From a checkpoint of a small transformer trained on Wikipedia.
Size: width 160, MLP 640 squared ReLU.
Architecture: rotary positions, no biases in attention or MLP, untied embeddings, gated attention, an embedding shortcut, capped logits.
Training: a variant of Muon for these matrices, 99M tokens, 12123 steps.
Each number is 128 + 24 x the weight over its row's rms, rounded and kept within 0 to 255. Layers, rows and columns count from 0. Numbers have three digits each. The size before them is the row's rms in percent of the matrix's.

# layer 11 attention query, 128x160, rms 0.0633, rows 116-127, columns 0-79
107:113101112086084102133128196133176121125117127108100132141112134136105170154116125136218130132091088122115128129136126114122099123128108111104101109129137113137130110122109133127145148116134078117131143155150149121153125099106121120107121110
110:137170108141109138114118106082114172132152156104165155141152158154090139141158096140105158118057148150159106104164174102120148133129117134071146114124136147077133101114153131147109133115164117147156149149107130101119098146150129135102134132
113:141115148125132182084170081141111144142120100188142126109141097147095127094130131129135102114171137136109147148129127139174176088091137110132122152179119104160143123139138118151138161096139165134134110139137162145099143125136098135115061121
100:119098139109129141055116129129163124143101152133122141079119106131132173132112097151123101118099149088082139117159152117096139095106127112145114114150106150167066121111125160094118147138104085111130119116146164119146139149132125127134109120
113:124122111114157112107181091097119133150152114164124092139130133122124114114115143151109126127098127111135100125069120170184166171156093138162151115135093102090139155132135125164114182095123131120158150190124142179169152126170153145076125091
098:155130106150111120094142184137113104117148124167152139164102121163127147152175149112123061146144143128124150162119134126114106143133121142108124079106119113117113118166143132128132131157142144132084114136101166139158144176116079156126149097
113:104091082167137135103135144145119107200133130132155161159120134134099110133123140152115112124134168125137134094125098133114105135120113203148135156150157114110139162106160116131162079114101149112143157109134119154109099172120130127145088157
104:081144097124143124129110129118137122139098050135134176123128176124129107124132161118145117130114123146143114120133157114137167117170136095138122156119139130152143188142154154121136079110109096089121116109127179155177162106172150141120130110
115:128109171181108140110100155179173127145082076165119068142146126123155105146160120138163120127129133113161089095102120119128140139120193127118084165160121143166137134110149148148129100128167156104123112142123096109158091145137122114106156138
104:144129098125085120138081136114194118111139148110156148181101116116074143140132121120143100091136147136034106121148135172092150134141140115134144137134148130124150125139063144131131123105138083111165115104119173157161132125153154110097158126
110:165102144106158129112131132095117113147152065175097125106145115110139116180098112174150120171165157115177115096104126136155168138147146147134157126167107129124162123121088161113133103156119113136103124062125160114119157107132140106127129125
104:146111166100162116104126137166126103074101189137133120146108128143136122186173102066139150109127125106089100132128145124143101116107167152132134084139157130123142151166079089146092159125106131104129134119152114123120139115112101181135159106